{
  "rope_fraction": 1.0,
  "parallel_block": false,
  "init": "orth",
  "weight_decay": 0.015,
  "schedule": "wsd"
}
Each number is 128 + 24 x the weight over its row's rms, rounded and kept within 0 to 255. Layers, rows and columns count from 0. Numbers have three digits each. The size before them is the row's rms in percent of the matrix's.

# layer 7 MLP up, 512x128, rms 0.353, rows 78-103, columns 0-127
098:115131108141137097118092128131091100115124137133087130134153089169145109118044144200105065147110099124098117123097118129151125139128097134099126093142145132129154116099092136157139096150130125144106116151123131096106120101082156117098136122114098135127103124138157114123147113124128141122137091089071143141123121108163112116134141136151078097143152128153112116102109095145141107088155
103:143110126123128097111149146138139163114155134131109108106143132162141151175103144145089106139119121160105087125107133152106105147136145123155163126133136136130130138143097118115087169123113163105120113111150121123099073095115137127102107157127131120140129120119149136114143133180185086092151124149091132117134113096058140190157132138196142116120112116126091151118158147092081132139128
093:159166110120123180074113157137101105128142141173086129118120115141115119126077134095140164162110110127137104118141131144156123131109165117132156145126120117072124108141101109100141114122154101118144111140128115129114121107118111133079118149141140146157109156113174170149112110119124146127157117092100116114092119121137140163166150144129123086152188095112152088151095105108092068145127
105:145112089095148144080160131104086103120130133144115159160132127120145116151163169167130116097105123139140131148117108123113100108149099153132160095149104124105131109135127114145133156109113079131145138148120109071168090104081108148133075165144159172130162121161129144152122087110120192114121146126116146150145122130126135146151095101122139083111123147100114085163144144129104125153129
099:159097163154122128143138142081155126096156141165163148157154119142146156135135130142146097077110109085133152169102135152093126137151133160157113120124124109158118114110177117095132120143112130144142132139150120141136104169126157094090145107123134122164125156129098092109118156082123109110146132087113142077127125132109114155065122153143151104114129122135111072155113173167141104111148
093:099124112087130082175142123119138137133129105149103138144145148095100151133097128139101138146170129149092144135119121149094104150122098113155155088098104138192086138132067135122083101157157103159114088159103151081101141091134134136133131140120117137112114158124112142121112113141162139149142084128135137123115142076104101156158089114155131110145094092109099134157122149117128136151146
092:147165106144157148102140116142132119146108143159139136123134098144096115151136149086167144159135098148107082098102176130135079106081099166128131172110118109158113117133114073104116120141149127145099176121132121139097127069115134148112136127145113118130128115151113106146131157149168129131150081089109142188132135140115101128121131128140122117140115100092122180144184110101150102118132
099:113151150115144097140112136136130180114147147108147172116117092121117162098158121120164166143090136136158129132127106117130089097122139141181124087112105120113136129133110164113140113126103132121112116164167125178084103140134145144090139180113129133121116108100160107122174086110125110140150101158105173113104159138113088130136160122127106108118099150132072140154118112120123127177177
103:101127143114150149142091141116091092089103090132101119129145119134119089144090144179168146146138109143126138146074135159130100102117162133148128104105122110120153114108141093088118140149102105095152162166135140101085122141118126095162143119154089134139076163145160101126136105124121103124138102134116126094095131115121126129073112140171131137077168101139145140137119109129162092141156
092:156131124141144126172163133109116089064161126103107130186137104134135105136137097145145133142134135143142166156096150094109153143116120134139121108162162114117094122117121100121154130136132082140123126144158089131131097121105082124119141160148101156140139107176124129160163168115104135118176163152098132096094141139139131100126115110124118159108148088127115142175103141074161141117169
088:135087154116166141189128138091099115070144150144131108154124128131113180088090122122136072141155080172148133140130112150137116127105132142104147124141108128125168127124110096120113173157131129102137145158093168119116108119155099105158168141108125148148140095136103114126142134104123150117146086120090120130109132132096072143121112115115101146138129153132141145118142111112084112185158
116:123123152155091166096092150060105149127120124131106140114158120120123115149121143139088102124123141136146137128097093059120081156122158121127163113160092097097102116101132101131145110130142101095126139153150119110144135150127159087119118110099162127169093099119179133090155118125140099113148126086102168098116106132118133122113086110101105126126125091132124116155091131124161162107119
106:107123146143117158134149119078103155130133117098097148120144129121134133124141126134105093126156141125142115081128078149104103121170141140192135116138126104094120135161110117115135133146140087154164148149099161115126088123147150096113106128194139116110116140119118149128105132049134129117152112116143144089129112128125126156129128139127127122093134183146106102063158139170096120180129
097:122135096093116111074156143116148118170135174134142131109182121124125159141158109129112129126149125096093145140107074155113141163145106131147119126082095098147128112144096108104112144106161111141134141142123126180146155167118140162108137102128137166133171121124092139144119064140145157142160072140129112134131096160131136091126100103110104116127183163117146107151135145116139152141118
102:132127154151116115116107117106109128112158143095160163141139094183121168144093094121135149069124160124118105125088118179140108082156161109145113112138170146119168131120127155096142103153140106147119091136147144096106100128079132159113105117157133157125135146119124139112136150091104156110119102116154182115135113135147105125077128132147187148136116158150123099111111104141122161134097
109:141086128150143136117111140109114117098121134124133142159131149090144077142110114121108164125142092091100177112107170155131122136106088099177108151135107094167123127107158126163102140169099109131122129131130099106136112141107160119154133130133103100061132139116128100203140100124164083108123142149111129109098132101121149121118155130125114182146115141180123145129143100139102122155125
104:120092128120142107119151122116105070095162119135089185105127146083095101119164127084145150130123150136111154146109096127106146133178098102195107138141140099111118113134103136121139105111166107131124121123132151118106123160110104170074122122177096116123104121103137144138128139162132102177164131161101141140158135134128161147097104148107142109138115136121137164116132175127147143162112
101:159120143135098126147140116133115147117152157133105116125167114106161082177147172096078137140174115144139129122142118137103168174099113129096126110126117085125103103110074141129169121136133138166127119163143153084130130112091137154120177083156139106146108135146154133148139159163133150134164135129142135125143118133155172141083117107133120084131110142138105093139125068105139098127130
098:134136103125090127124125120143134138122114132113127130147126175138159143122115148094117104096137107139188076134161144118079141087139142125140089133111150150101133125151150110108151116120165096120125094144113160164108126112131160128156124108123146118155083120183104144127127080152098109096184104108097140164143181142116127098135139094150101117072094144127104141126111120149094105129164
100:148091108112124127120087129118112131140137153156128174101110137146112094125154148078135126109167158134132140101104156108166107107118134152133147121116116140115173128143121136124115124151140109161151137140089124147125155146134140084147091145107144149089136143127089135144130136161164076087111119126102110096102147087062095130126098107091115162148142121126151118103143096076151186154141
116:155090123129099128147112140156151085109129157142151136090144119137168098129094112139106089138166099131165091104108150127128146159127157136170134122171152149109097112127130144126111149115148140207129128112138166132116151139103114114100132099095108129121125128130127115134165093105122091119133085116101135167154170137120139111106160103153142063085154122144087111151147146143093138135119
102:121131135125126125109188152131127164131130134180135138119161116107137113132119126121162064111108070134118127110133114161158114086146076111139143118137152098093106187145128142106104129151122188168131134115156143153109121152130162135093074116121105120104125104175138162108125122097112122091123079148132100152125140091127128161154111115144114117162113119119103116102168123116137145104119
105:079112139147135107121142131137117134119141138115107103139134111130173126146166147139128151104145112110127126082131130154111124125126129115141097133127121131077126153108162129173113132110135131133126142109113111073093056130137164156110136142142141150120128112120145231127134077119123119109140195087119140129133106146157164127157103153147145115143153113138121078102185134129139133136154
093:145112120156110175155159141122105144128143108146146132124158103154149125119113121140069104114106107149121138084140151141139133112136099160134083098115094112152100109129182065117140093138138114156158122124154154115117128117098121150097132121180116166123136134136089153104102162091122149110079102181155108133111160165087154130130156118096150148122101128149142153085142122132128136157129
094:144114130119112137162117120096165149101137156099151157141146106154136107161125157137130163151125132137130105136096132104183147094112141111168104120162088131129131078118126091133084135148123131114155117140129125095097110116152142148123133114143117157194145141180163108091154150119103121165141104131146120102176143120144144102128100068110132140164169158106130094146096140148152115122164
110:172104164089117107139171139140151100119116104137154098170140117097168101116098136157114172113109121129136168163127109180120152133141156106133066140158122079120118100129095144113127108151106148105129132081114154094122145106124121127099085076157121154141123117118157092114119151108141140158151110139124146150124136110148150162136075104130103150140151095136135157168130109129121102142123
# layer 7 MLP down (transposed), 512x128, rms 0.366, rows 78-102, columns 0-127
106:122153121119097151118166140180128112116184153106136124121146109160110122082117143134158145100098100138106138149146150133150120135073136133168116129122113163096119105140149121096143150117090199139191113131113131140140160080147104064122131097112100121143145153112168130159165119116133114138115118116108137133117096115149155128131156098103132092113139150119153165124104133139103143139086
092:140143082155123109121156129100151102123109153122163094146118141106126118135139177169138136140122102157120097110110168186149155096160079153130109089109132152079132124099136102108093149162126129131146118148159102133145096120134139119149116091097138106139109126151158163150125150135139141113137146154056140149141148153163135097137112125131177095156170127101107129109109128108123172148123
078:132141127124108124096115182107123095125110106161113138116112125137175113163144135147110140156134097101123161117150143146137122129112091183115089101100089132113147116105140128115121157121143095083188140117119060094145141145119145171111101126108157148160171145144096115137139161120140135131116101130114158131089120128079112104113114140155131199108161113158110124160121139127151124144121
098:150130109132126124130132097161077129116119119136143147121092133135120104126102143124100094126092134139176116117080107114126144137149131074117135175108103110097080137145152127139153136109167127075103111121181147102157160122130139131103098129137124127080153116145105129169067138127154132126149139129145131079138122170135172168102147096176059131136124123122129120130142113109133144110127
107:088150150141138124120121124163170145138102139125115106135131157123120120166113125157139113118160109122146101125105130108098135091121148125109102097128137092152117122144128088172116110148118129121184156119104074118097111152150152087117108120123137142136094109106140132148100142106103125125154130185129121135163102114182086142143117125103110088076066128087114164121131116080124175136153
097:160172144089134111129121136111090107153101114114072090119124125123125120103143124120106147182070152132124171122127122102122149141085138137117122110131136154160125130170148125086128141112152125131118110107117095062108186138095119126122137112112083087102145106148092098153147128108105136116097143111131113149101149111104115111115161176118104161141105116123154163150132126176122131151154
107:113130120102144138117140125106091088122115083131129141143135125148112133154079109124146116135123137115132142122101085127167085080167174123123164137107148115143145088125121176132110138169125130117116135139081130167078110137137167139144145169179114106112123146129142090147113113182099129108158123173145092126134189091162163119127144131146086147124127155141134096134115153122130112139115
109:142162161136121104130090128107177164109112122096152146142109123158126136114149158142136096143124104091128132127076108081108162182125118088119165125126127114108127150128084144148110130160108111110184123127153154112147130112110078154174153127206138131133145125138104120124142083136161134089148130100117114082106103129091153111127141135127147155151133101160143105115120136120145127159148
115:113102126152141140145159137132114144160118155065128108132115139112131138136097132157122172105062143140112115141148162113141121087126174107106182107092126132132172127132133119119148139117062145103091110169160123160157159148125135133121137137117100126164093140157119138131148137114061096140120097145131143160118098117093119140100167128119118126167164104134139135092111100154119132145104
105:142129130102157107101111111094105135140139092158111160159142122139139100132068126159130162109153111103087111117143150113173133103119079139127125166106143142157123161124116131110137146131149102115118128119143140090142086153160111130117130136137160109128153128073111145162140107135105089100172105089154161153117096140103120144106135084135157151176146159148151173121083131116173142126123
097:151130151127118139083139087128144086124105101111120117172073137113156097147106161119096109150141093140128146145108168162126041123111115120136140125121157074130106139117121147124112167131170092130109121102130153140160153140149102141090137115129151133139140103172140146115077094136101164143102160149110115145113125092134122129126149110128142146159120115113106139160104149145164148168140
109:114122133168145124081132136088135124118138144148119120143158131158120135135129144131159087149135135176155155119124138121121145136154126173102154114121138170105108116107148113140167115107101145165083158139151118117141120113073143152149148066105155151074130098166146128120130107129126158163124136097118107142152147106156122129144151144122076175115171141102146132100125155136186105139173
114:113128122137136146148119117123104119144172130082151143142098129156167135114184130104135127140117129126102134141125101178125125119118166136082163154125166166139130111084124158109129187091144135146143064179143142123114135132187112152127151111131097112148145124092130115136128138123112107153109138132126135165126179149086181109134102170129146155133147122133144102166121167147142123097122
097:116164141129130072145153125115126120135147138076129115103140152148134153116117101130108157177107146137087159147167109120103126137102161077160123126086128130157145127137121142144096092128123154108152109104120085126148105122161101141150147114081068105157136126071092159103117111109106141136146126122127118117096125101155118152113132108113135145168102119106120066146104142142106112123078
105:065133109134093092139115138134122093139144119105149137111154167098109146120123168165162167113123088148117110127132116141133113132142121091118158130165148159078155115084144097105158137137126148098117124131147154111149135148097106133153151134107087127116137167126130130168138101110101164159099133095170164141150180092106134162170135151128133126161153152110130162154106144116093110150124
105:166113094135100131101118108150101082091139108096112141168148129149164138104106155133151113124101165116108128105107138112150134191135152114103205151129115127076116154163177156100137149140129089091165120123133129073145154149099093131124118143158085134119096121129111099113121136112113112155112105117143129130166100132129122130163115127135115134117138130164110130116139093147130118080146
103:132113153102127131098111197063164099116147139112139135131158098119099149128100170130130152111153123144137123118112127167109108125117168119127148136112133141153189113087100116105110104139174131106107119124148133166125136119140127125138163053133113137134115125069098135137129125099100137163126132127143158135114134154099137128100177139130153155112118131146147157130069108112160140088109
104:145123121103119138150145196121111119126152057128092128151145093130107162140123161116143114116096125119154130149117105120114081136169107109144141131097141158146119137124096182141080122131148171206117110142122146111115159145112108127098086166145115088110129162124127116136156128119171110178116149145134145113132136092138133092121129131135111120130126128128167140131101161111153171142108
096:098128102119101129132153091114170108111121141097089133129087138122144148179111153141139150090140125097110107101144172144096115141150109104099159138113148115112141123089168137099109191118105098082093128122124066101130101128132134143122110134135118163136126168131152118089142152116069174132120104114126120121137147116142106130126162068125117113097153149132143141122138090143087115120115
105:125144156120129117122127141131132123127128159112079132109116120125160189148091094148142122125153132084127141115141153130144125123075179160155086074104176136137146148098131092118102163112130156119099099123154099139135139116076113119147108107138123104132153111120119093106113122116125150106153087123089182133153134099116104140174117159143150125111116125087185123112113145109126136172105
109:144144102076088083095112156122146112136139134094121115170111148140111116158143106125111170129149109144131099097134124116121156124151152139121116110136154150175150125101136149124120140125077117123151190141136107138144128128168123126089170090143175128096105144136128117143154090108149132129164132108111137155169101145144097140140119089119185154081144151111162140133116151118103146074110
103:132153112162087139119146124138138158153146144129148102109141081109103103155125169091075151132122092169121147108124143124145095115105106112094159133154127148115112101106117154185122143114148149151142079142114124158133130170144113151118148103087098154099133158107100105152142108095101160153163110142170120082143121121133135147140110091111156078116113144151171167125124115129124108135154
102:101123109149145097091103144155136127114098130145137106094130133133099136105124117160178128110120149131114228138154116146166117167131117132145116134125089112129101151107132122120149141115116131155134129112099145142114085162167120140137121115080154114088118123116142116143128174105131134104132121150112079129120178136138184195118131104094114114163128127126109091091142106134158148116131
096:115120157144161122106113176126133158132112153086135127116121118100101103092133155137132127098096149123149136122166203101148128132141168174129148123144123140155146125132135132141124144154121133154143116157145129109123133159152155140161114098127154170094108151144124121129174137063122137121152086091169136144129170147072079137142120143137112147142129132149128139124086129177121187119140
098:145162108141142165125136124138158121077131117102135145133118094123079148120086122104084123153154138108144137086139152169073133107165127099113151135130154167135134101167092135134132152127092163145120132116132110098093146132075120129122096134183119140132151120107133138156105145142120114114147098137119043149158109143091114105112090103108100125149126098161140155125107130127131147141152